{
  "num_hidden_layers": 13,
  "hidden_size": 256,
  "num_attention_heads": 4,
  "num_key_value_heads": 4,
  "head_dim": 64,
  "intermediate_size": 704,
  "vocab_size": 1024,
  "hidden_act": "geglu",
  "norm": "rmsnorm",
  "norm_place": "pre",
  "norm_eps": 1e-05,
  "positions": "rope",
  "rope_theta": 5010.0,
  "rope_fraction": 1.0,
  "qk_norm": true,
  "attn_scale": 0.143,
  "bias": "none",
  "tie_word_embeddings": true,
  "parallel_block": false,
  "extras": ["paired heads", "normalized values"],
  "init": "uniform",
  "init_std_qkv": 0.0811,
  "init_std_o": 0.0811,
  "init_std_up": 0.0811,
  "init_std_down": 0.0,
  "init_mimetic": 0.5,
  "optimizer": "adamw",
  "learning_rate": 0.00253,
  "lr_mult_qkv": 0.7,
  "lr_mult_o": 1.54,
  "beta1": 0.9,
  "beta2": 0.98,
  "lr_head": 0.00692,
  "warmup_steps": 567,
  "schedule": "wsd",
  "decay_fraction": 0.936,
  "decay_shape": "linear",
  "final_lr_fraction": 0.1,
  "batch_tokens": 131072,
  "max_seq_len": 256,
  "doc_mask": true,
  "train_tokens": 694600000,
  "max_steps": 5300,
  "dataset": "wikipedia_en"
}
Each number is 500 + 50 x the weight over its row's rms, rounded and kept within 0 to 999. Layers, rows and columns count from 0. Numbers have three digits each. The size before them is the row's rms in percent of the matrix's.

# layer 9 attention query, 256x256, rms 0.074, rows 103-127, columns 0-127
098:530446548635505605562556571449483539541463399534454482436540530520532564459453578495463504586525577449658471507506450600550511466455495576541503448509527457534526548555565494429474418479494482515523513484562455525436542493441536470419587549455469558492521456460435510465502477513443501490555540538498430494545572477479494467465502607485512536462448461455467453492529577553606570494544
093:382572550513442441519528540535492633585539503510548502428404473535470492523519482478475404461470551402566421569472432518476437503476571561536476562397499528549459475542481547458522418514484418413522472506507447598563499448525476492441494537386471507524533575504548433524517491497445434429499599514479476526413525493482517581503497538511422417432459514584518554452581529447548496552509
102:485470521501463459482472460516460431438484533571438519537564533586608459524474482491491512516489521583529562447408464422548507523511429420447385407489574457452485424658496550457561541423522471501428520548484525511473483486495480661611544490549498477429495434459495445524476541492541479525515482499535590558480432508400504484444602352416567452408491459512535434517525433461470449523466
110:507541510540542524434479480523485520461536539398551417479485486467482510518424489590384502455462461536527424498455526559535529532496384457475403477518487451492510592528514537490553496526594473498564459550457506452602527473621512492494479588430545449436504487414491508513537458495534447426441519435575481532521480582510416474455460519543530607498523397539565547371516500512496455499401
102:430486453591440464563651485427562478499485579519502478496494592486589481563462508395443511623485566562522473539487430575563528547451465584501579484517473552497492552481448519476478554428516532514449520530559470439524471578552467510457557469609438459502518498533502545399487520458458480517517474527521529463556535420537496467568495527458481502556502444460454477575499560488532524515529
100:530464408424503473509558442522569511407493567475519549475509535599499476458528500518570525545505497614467533536546520484387552514620461491444515467501476460519507414469568532583529591504472576555453493534468453428349445486482548475476479502425409451608580438544506541497400504484527520533481494497503565525476496536504544504456468448577585526526510476398377491467458477467545465469425
105:479513440506585493535591449506452549542511466578420478456493459466554417454544386512524484454509480549482411496526499459496372476502474502452455507474494394525528559443446523453434552544544528495564471548519529537530526555424547421542459539436557457508515502438540454477512530478544533484466500488415518533428457496534511531492441562508489534609463472626593517485541499508495380593492
106:390512484466520474440439531462530548545431552462502517558522481526426483571520554601558443487509619419529419487468530511495507459503456513491553531493543437488448487491500606544442519470509507527550482453534490537495498451533490530458488476580466481543459535494509578514385557425533559490442653531520410347617448508530521445519534510511579507494491459556554508469477439531469531557559
110:442560376509448531529604506491479488477498561515475540541492504551499540480492468573617377541532504530451536529468460594574532474503467446597535527504478584384532507517513600444389505521525531486489474435540534509510500524527482537511556506528425489475602489458453482566488506427468541478541518502418539525484479441553497436456505445467477526426547624461453555534508535482479540539534
100:509543533478539502465540427458478465409419475495538499586431518512421477456486511541345554426537538526517540452573496475536470486501475537415467406443523492452569498485482398554513542436528513481511426543504539450593446485529451392441489556419442541495527500445464413423486511455527457514539486456428503559532553469380531490524535518467515459475451480539522444419440469436476464548430
106:472533521569569457570560475444509518522491502509484609582462470554499388510418493461551523470518457451481481453502509401501504499505558532470559612510547467485393589492479464475464495485522535413478499479554471529408475566529533546448457463628511505499554507482556525553406466473435530517491585571554462453484409576459550498538514470532489610472473459559560465520599474519505532488548
106:431504501465409458525547498480436445492501496423512530470562519498466569473528461499483547557518533524445462612559438488619501507564489460566568408465439542459568545562526511485533465488542415520520471468512493502469484428449427504490613531370419491491511508456582479473522546461507420625474544395506492504592484495493421557452517471580482428512492410462550458579487514425479467468494
105:501645465480552569478600438555443449522528465538448503497498470486462548525436439438416464511448442508492587458446518598480514382551470490546562537524472445539566511487492476583512534547503518536482530515506498574464465432495506491473414520503489539411454486404548509502510497455413435420434457518547552515590523504555515451460511513431466611533514558517490389530534479458473579455389
088:492462563508431460585493518600473534435556543567550456500471466578459580480531582515446414529487484446398441686539519485537490517521428460494436499543514504580531474543524477423472494584450519525512434458496559588452447559506586523519549501495431452513509513438469543438539545489494484492468601537485542522581337487478474534497500440510547567556427417539495400600503467452404528483581
109:608529508479493503513522405531461457433554486524512544460469502546543541569550522430560517487543409484450545523505528504516515505616567578493487494488482559552596452459626424583544488500445476479478428581553495465456566502476465542464413547390614546533411519456528517533517464450523559514522454520506541470546453545496475460542563513442562489462476509549394532456455513565539522523493
099:505596474538474491493471526474484535479491488476428459466497475571529514474517572573585519473447563490540502521568505456461479471399496535479679558439488596474471535527536495472422482490560502556501542528507524542466536421553530570327552535616533564529529519491529456540581522428472512563485565546522476543487486443474473523475527446505505536518472540540517460595474476586515511476562
091:575490497579494468497593518429595441513429529599475569470529568507554510513434468502575598599554417517499479542576435465546475535603596544477534570564475443517462578573494497499549551522469477452497595529480612515484459544518545466360522442469516455513556452529437533583586486488463452490472505461541572532525539588518505484481450548548487468504447557543529428502465494411525490540520
102:515601499583479537580543567561546568474581562490487521475465503440423536614492572514482407516416535479522487533449455390556530500593517563483476537509473540471538579526443608437482485561483484448550528498524435553561464526445528548510573540532462516569537493552565581569472524516457431472463458504510465396424553517488462432525506525539443580491529513591505657603469528516404532487546
102:512469415418475412552613550609440536400527444573479535532508484545482583550505509482505457560544509480405574509548578485490531445536458424455495453524412484441460551417532497523468530511537409527403480429562466517522552488558501469417496529444516493539468474449474588425453533476645569428412491479405492500504529533468606483524514517493458480497518541410489491453557542547445538533508
101:373497549495475477452455433548485598516493418480501475516461419549495483499521580457387415454507561498520386509443493480516578472540439534501479528499517562483582522465530502467710451587499505556417464480447443433582438503520519553487536392452505548597497491442503441485562477499487521506411473491438418515484489545483486592491488538480518471482467415510470465493485491525587530459496
107:485471495550411527470488478586561644478529529548571563524524488505457484530488537583495501472561452501510618540523506526485480497546531571469485394458487435493491622498384411506484463601493491544532449538560459554389538505488453484474487454588440545506571501489449510536472440585467504512545552475549498535582473492506462512494498451435558435459526541504440455531544503545630549552527
104:480476419589384455454531566515470578497535581431494475458569484459516424541422580537560515594478543549462491584559541494506495550455494522606464467548497507430374496542493514463502409496462501442429520507506455455503476423497589574510541539523534463441515475539455505497563529453425463544498439504517423482519536496510387451447574474446479614560542490530487503542502404580487507467464
104:519480479474470528459535592487531546480501541586608518421589430486481544520434518438512507383552551531528487627503504448509584596513419502560501473522441497479497411508524479467442504551514389424464520518471564516534470509529558509498452483571512554513571600430539468434485544562448496415525528588547473454490564530545508451499511459549476507477468538606451391465527522469544580514532
107:479530426559506553518488598498495492449531451498554509555324493482494503538441497547535497360599469551527497616560541545468469443550537465521494581482605502526510514458533383542408436473510577468590469608535444509400489491463486482593486531440543550551455461405597493531452562521497496481459466530387493529592550505482529461452470475547549482446447558444439474499498402527443513492533
090:443598523528499518539494564537536461566510503468562533476558546520564514467549533531539523552488487501434498455497486431539411603496537527590499529549482551504444496500496452466526590528409429503607509445495459599399564521582533496536524503497497534510547494481417470472448546519553550511530552441488418482542504481524659543519534424482519594557467510568499486461554469550535523469586
# layer 9 attention key, 256x256, rms 0.071, rows 103-127, columns 0-127
102:558506539568610549489467483515394529569500475477546510470589539601557455457456422402387487509494468439536404553515505505427471461526463530572463485516499426464529455572556477517457440557451560541525460548521416535500405485539491414481507539491476464478515522541408573528408572429528444515547528555515508579496478499497544441450591499532572553456456469443547428466487458459484508467489
117:474426535537439441482606558479562565530541533497554511459323496475472541586520515511514557474475469504524472484533458561532469462574543527557480478587462487570446567556471494452527555455443492535520501484522492475553559423548512507434472501449547469522481531538480461366506443529511395417474592465512489431437477559565423535542542544475383553484483469461464584551525402474559478501513
105:535526537560485506476505555535412518538432553530473495549515487521500467549517399509432509468557530515617370562465486482467479468416544508546442410406510422399439456597487610472386460474619476477554484468460493475513450458499477511519505476476410521460475567399455453509541500537518479575429614503525579527483469443489459520523433415529557574476392466397437465504547463508420493543563
126:538525489564474497489467583528447476475479491550406460518552507500442437478554506579386539409502405523440428449431528557499538544538390422525445525465474470465573452603489404526532397552691452533459538452494414552511440543564587453490534500553473526437488419569525405602490526484479450483382521418505630587425478528469496479517477520455447522414540456470501459416576474510513457498400
127:461497477558522458506585479494405496490498542459490471534501619514461451605538503470354539506579481591623467474437437566558541395462484569441577573524510508496376484531500497464495618455496529458456460451510543436539472541492516527486478468496485448484533503480528472463459519427521447519426490544511414482499541542423439617549425520433491503489512415491382547517591464516605437574494
141:516477447534489484468449497448507506440445605526383449464555535544505502523469497488525519488463489507510463515483513496425585469550529566405433515506492468530541485551621596500480418496410541570459646639480516489435515484505437472517446403560456453545471587516486465514527455487440450495501533521575553526514400593556496502517467479567488442493536497483478506505436440549547561493431
142:606471464475594437434515488501539589467507536551433498468417487544633478502614421523496583430404534472509531526593570487403442557481463434461499473484495465511489472430413495469471519495579529557464471483554440481564454543505590483582465563540477563561537455501510536451497482519531526512449463510607500539544477492404453527507414451539558472480562496464455478478522444483462407444472
146:521553520433508504577453462529599490523408562582513507597543592467465497440557457513570613480441576519650476539469551428563442528486496512449488614494526448540459532492481533526493536625501466472475401536492466444556438441555488480487466517509522380493441516531510566498566526383474526568427473539523489450534520548493537512552451521566491432583481514543504474521535461483505510507478
149:480601469571459450509540510585508450529522520449468549498537526597514489469462483622557429453490527475403555478443491513595477462589484479461490435505507606494560453504577541472483530537475441481544518445561613447506375579493524500433574513443531560457436533472477500547492501468443496498503561422419504517518415516591539500506436591418453521511552593499466547465499379413476539433457
156:509516530464488497465490479483469588482458540493505618554456455515475439507523452569447512436495499488511534482589521458610456518539436583529491480466512534548502371395520491462489494547570537493484453575490583546544518475545418449549537597515417448510605442441423531572467474489444495495609440544380456507501638410478581514466542541440469537497577513497447556537455441489508533498516
147:527491520494490467508530492479479505517484476477566609548523427502486587511418448501483525484501427502440428493500404548518433542571536498478500480432554522488381604475434411398461497501572477459535495498497467487415487611395529519488408483569528491487476457498430504463463538455508509526488534547488422560471494574507464565547457419559505559463511445439549480486515440529433540531475
152:481496548400415464493588449487508467468509490579426591475531501530500516388404604439542433572458581513373518523492494440506535566477506416515450508510536568560527489574512438442492583541577515487562446510489584582524549492458453418488432521463369604476599552495521465495507511480392523558513475548540532556492453529564455482463494454547542490462487447457496563564536518496625464458489
156:485555453420491554378494457563559518541499528483469551555563521455519592569500359462456460608391583492452534558518532521531507441427546501555528519451535508516506538520459553558482514556410460504554440503476461513479497388381482485571467460441464570473480533431556480399593478420477467442544509452459462534566549520527536514539521496506441479522490528517446453444500418471469539556307
150:507571500574468531487451476498454515528432500506498494469520480542507512508545404355452408533511484468626439480517519530485512532492439456593402568569463438537478455478479567384522559499480514477489416458495506464484493529513634554550527508490442502529571576449511535431474392491488527535548534565440584543482428548469492405547503479487499553423483509443572431525573491462473460472536
164:488468543586436467622546538652468505479472468529526563474424541526533545496587529436519509521467464506477525498532465488517538481544461632482515536564457490519466438415601499585514442550533532497527507423554507524486522440517503458439460522457518468603395474538550485479541463547456581486509510552554499437572567487517521596504529465471619509470443498402465437479512562513544414509475
154:560570501447496460608458489504449582473431503483405537516514490473472573504538494457508425577494541492537504406527518456423568523465597435382527440473486539498535445445545479462455470482498559492426549439538494494512426431578483461502529490415581458614572535458612482466523451514513503528480531541454532464469591427391484491473457482490506428478512544492467503527493506511587546461417
151:524465600485531532562502500538533528497556553514516632472519547532533478567422396494504494425486569534495525510560388541475442508544519519574508418530462488483398562557493470522533493571555519535566554530487447433491487459452453624376546531449459574531480481516500509541584536485481581598502426496481543518524454510481482441505453581598516530486483524482586558411484415451544426483435
156:458499486518456563566535537470522531437499516609432461457473541363393444517402463512499469525467459454442484463485573501527409443580512489443485513531506463512527409567527552513489542535537490433647536462540515530500474492453452568479501564536444496552448570458612514546505499554488479447494455478465423413405472479459526436528512475435628460509487414491500538551499443506458492487424
147:546600474511536419560575554586441487377509484517496441459519495546496520484424573480557460473465493475406457471616578425486511482464532472509522478551478536513526502557507448518454472523515360485509449444534587484466525488556476404436474446480446454545535530532504525539495449431550555426468521425560540481547491586405563459564569489476486504507576479479519477413537564470527480470498
161:455493591454516493554502516507569557512531560598459548475469482537531498486499474502427468498471467550562450458453465485478534466440474498515520609430530588422535596519556609493551464534568535471501460529442513494447496445516534489518581451513514503545529446499469501573437499425543577511437483533509421408595479571509491428537472459512423498519444540427462559476493429524484568503511
154:503515520512529427531478582608545490489488509510502531492476514435444429468432513526379488453525505520494519439484537475427513440483593526519554405414513480469459405472370477479571547485528599456529516501540465552557474505523386426509465355546483566522567466505511548509408524586581466396481528449546547473525440434423521532487516420453528490500548507492474532454442466511486471507419
152:479512375516466395425528513551458459488589498487557432441526536484436516523425471476514479466475512407468416454614541446530570522487501625528469560550482553456486565476500530489488427460497501538502442573414446450491465548529498557532439437462527444494393468384423510530555570406392510519486508603453445473591583421394500523462554516457510575558519499498488529486508530588479443480518
154:521543497428488503512552477596520613603541605519537452471528538486580483520572502515438396399490509437445460519530496449597510534545482604556564526569349517465548505529391521435486537574464504536551548545460569503487466508502516519472495487557586561578420527424497420490448570491476532532441418478618460465461525537536439449512564485524574417482454543575443514469474579531541548501487
165:458456402517484500619478507507530447509524516521520497602500495532449471537457448496512478385488579628447526517578526449518576465509493510549548511492480535626497426559473459440453424483466536525593484531538556470492528417399496426495471499517591467497464514504590491453499531523546459437482575490491469544500476426472557387484483419548486451536473480481389474593548537471394541503533
141:429589535571463514516533598564564410553537501489575535469592472570527526456499478505582500549517517520498560489432466463475502504510551498478416621477603497542507521422565500550489510424489495501545485391468455527500493494614463518584525540516546456488508446529463490480496435507445521470462539496514497505542534546537494539441469395492493561527441522463413533501500534467437599488451
# layer 9 attention value, 256x256, rms 0.0725, rows 64, columns 0-127
098:478576468476572515507520491573477539563482495554502488546473494502562509623575472397515507601560483392453423545520562469486497560517502498511435439503506552600442472501502408467578508525471502529548568427439577569470549521528478456554537460573518485435530584499516496559524532523440535573481564529492526458494430645445457445505473463422473421547466522492517461557562450554506430616436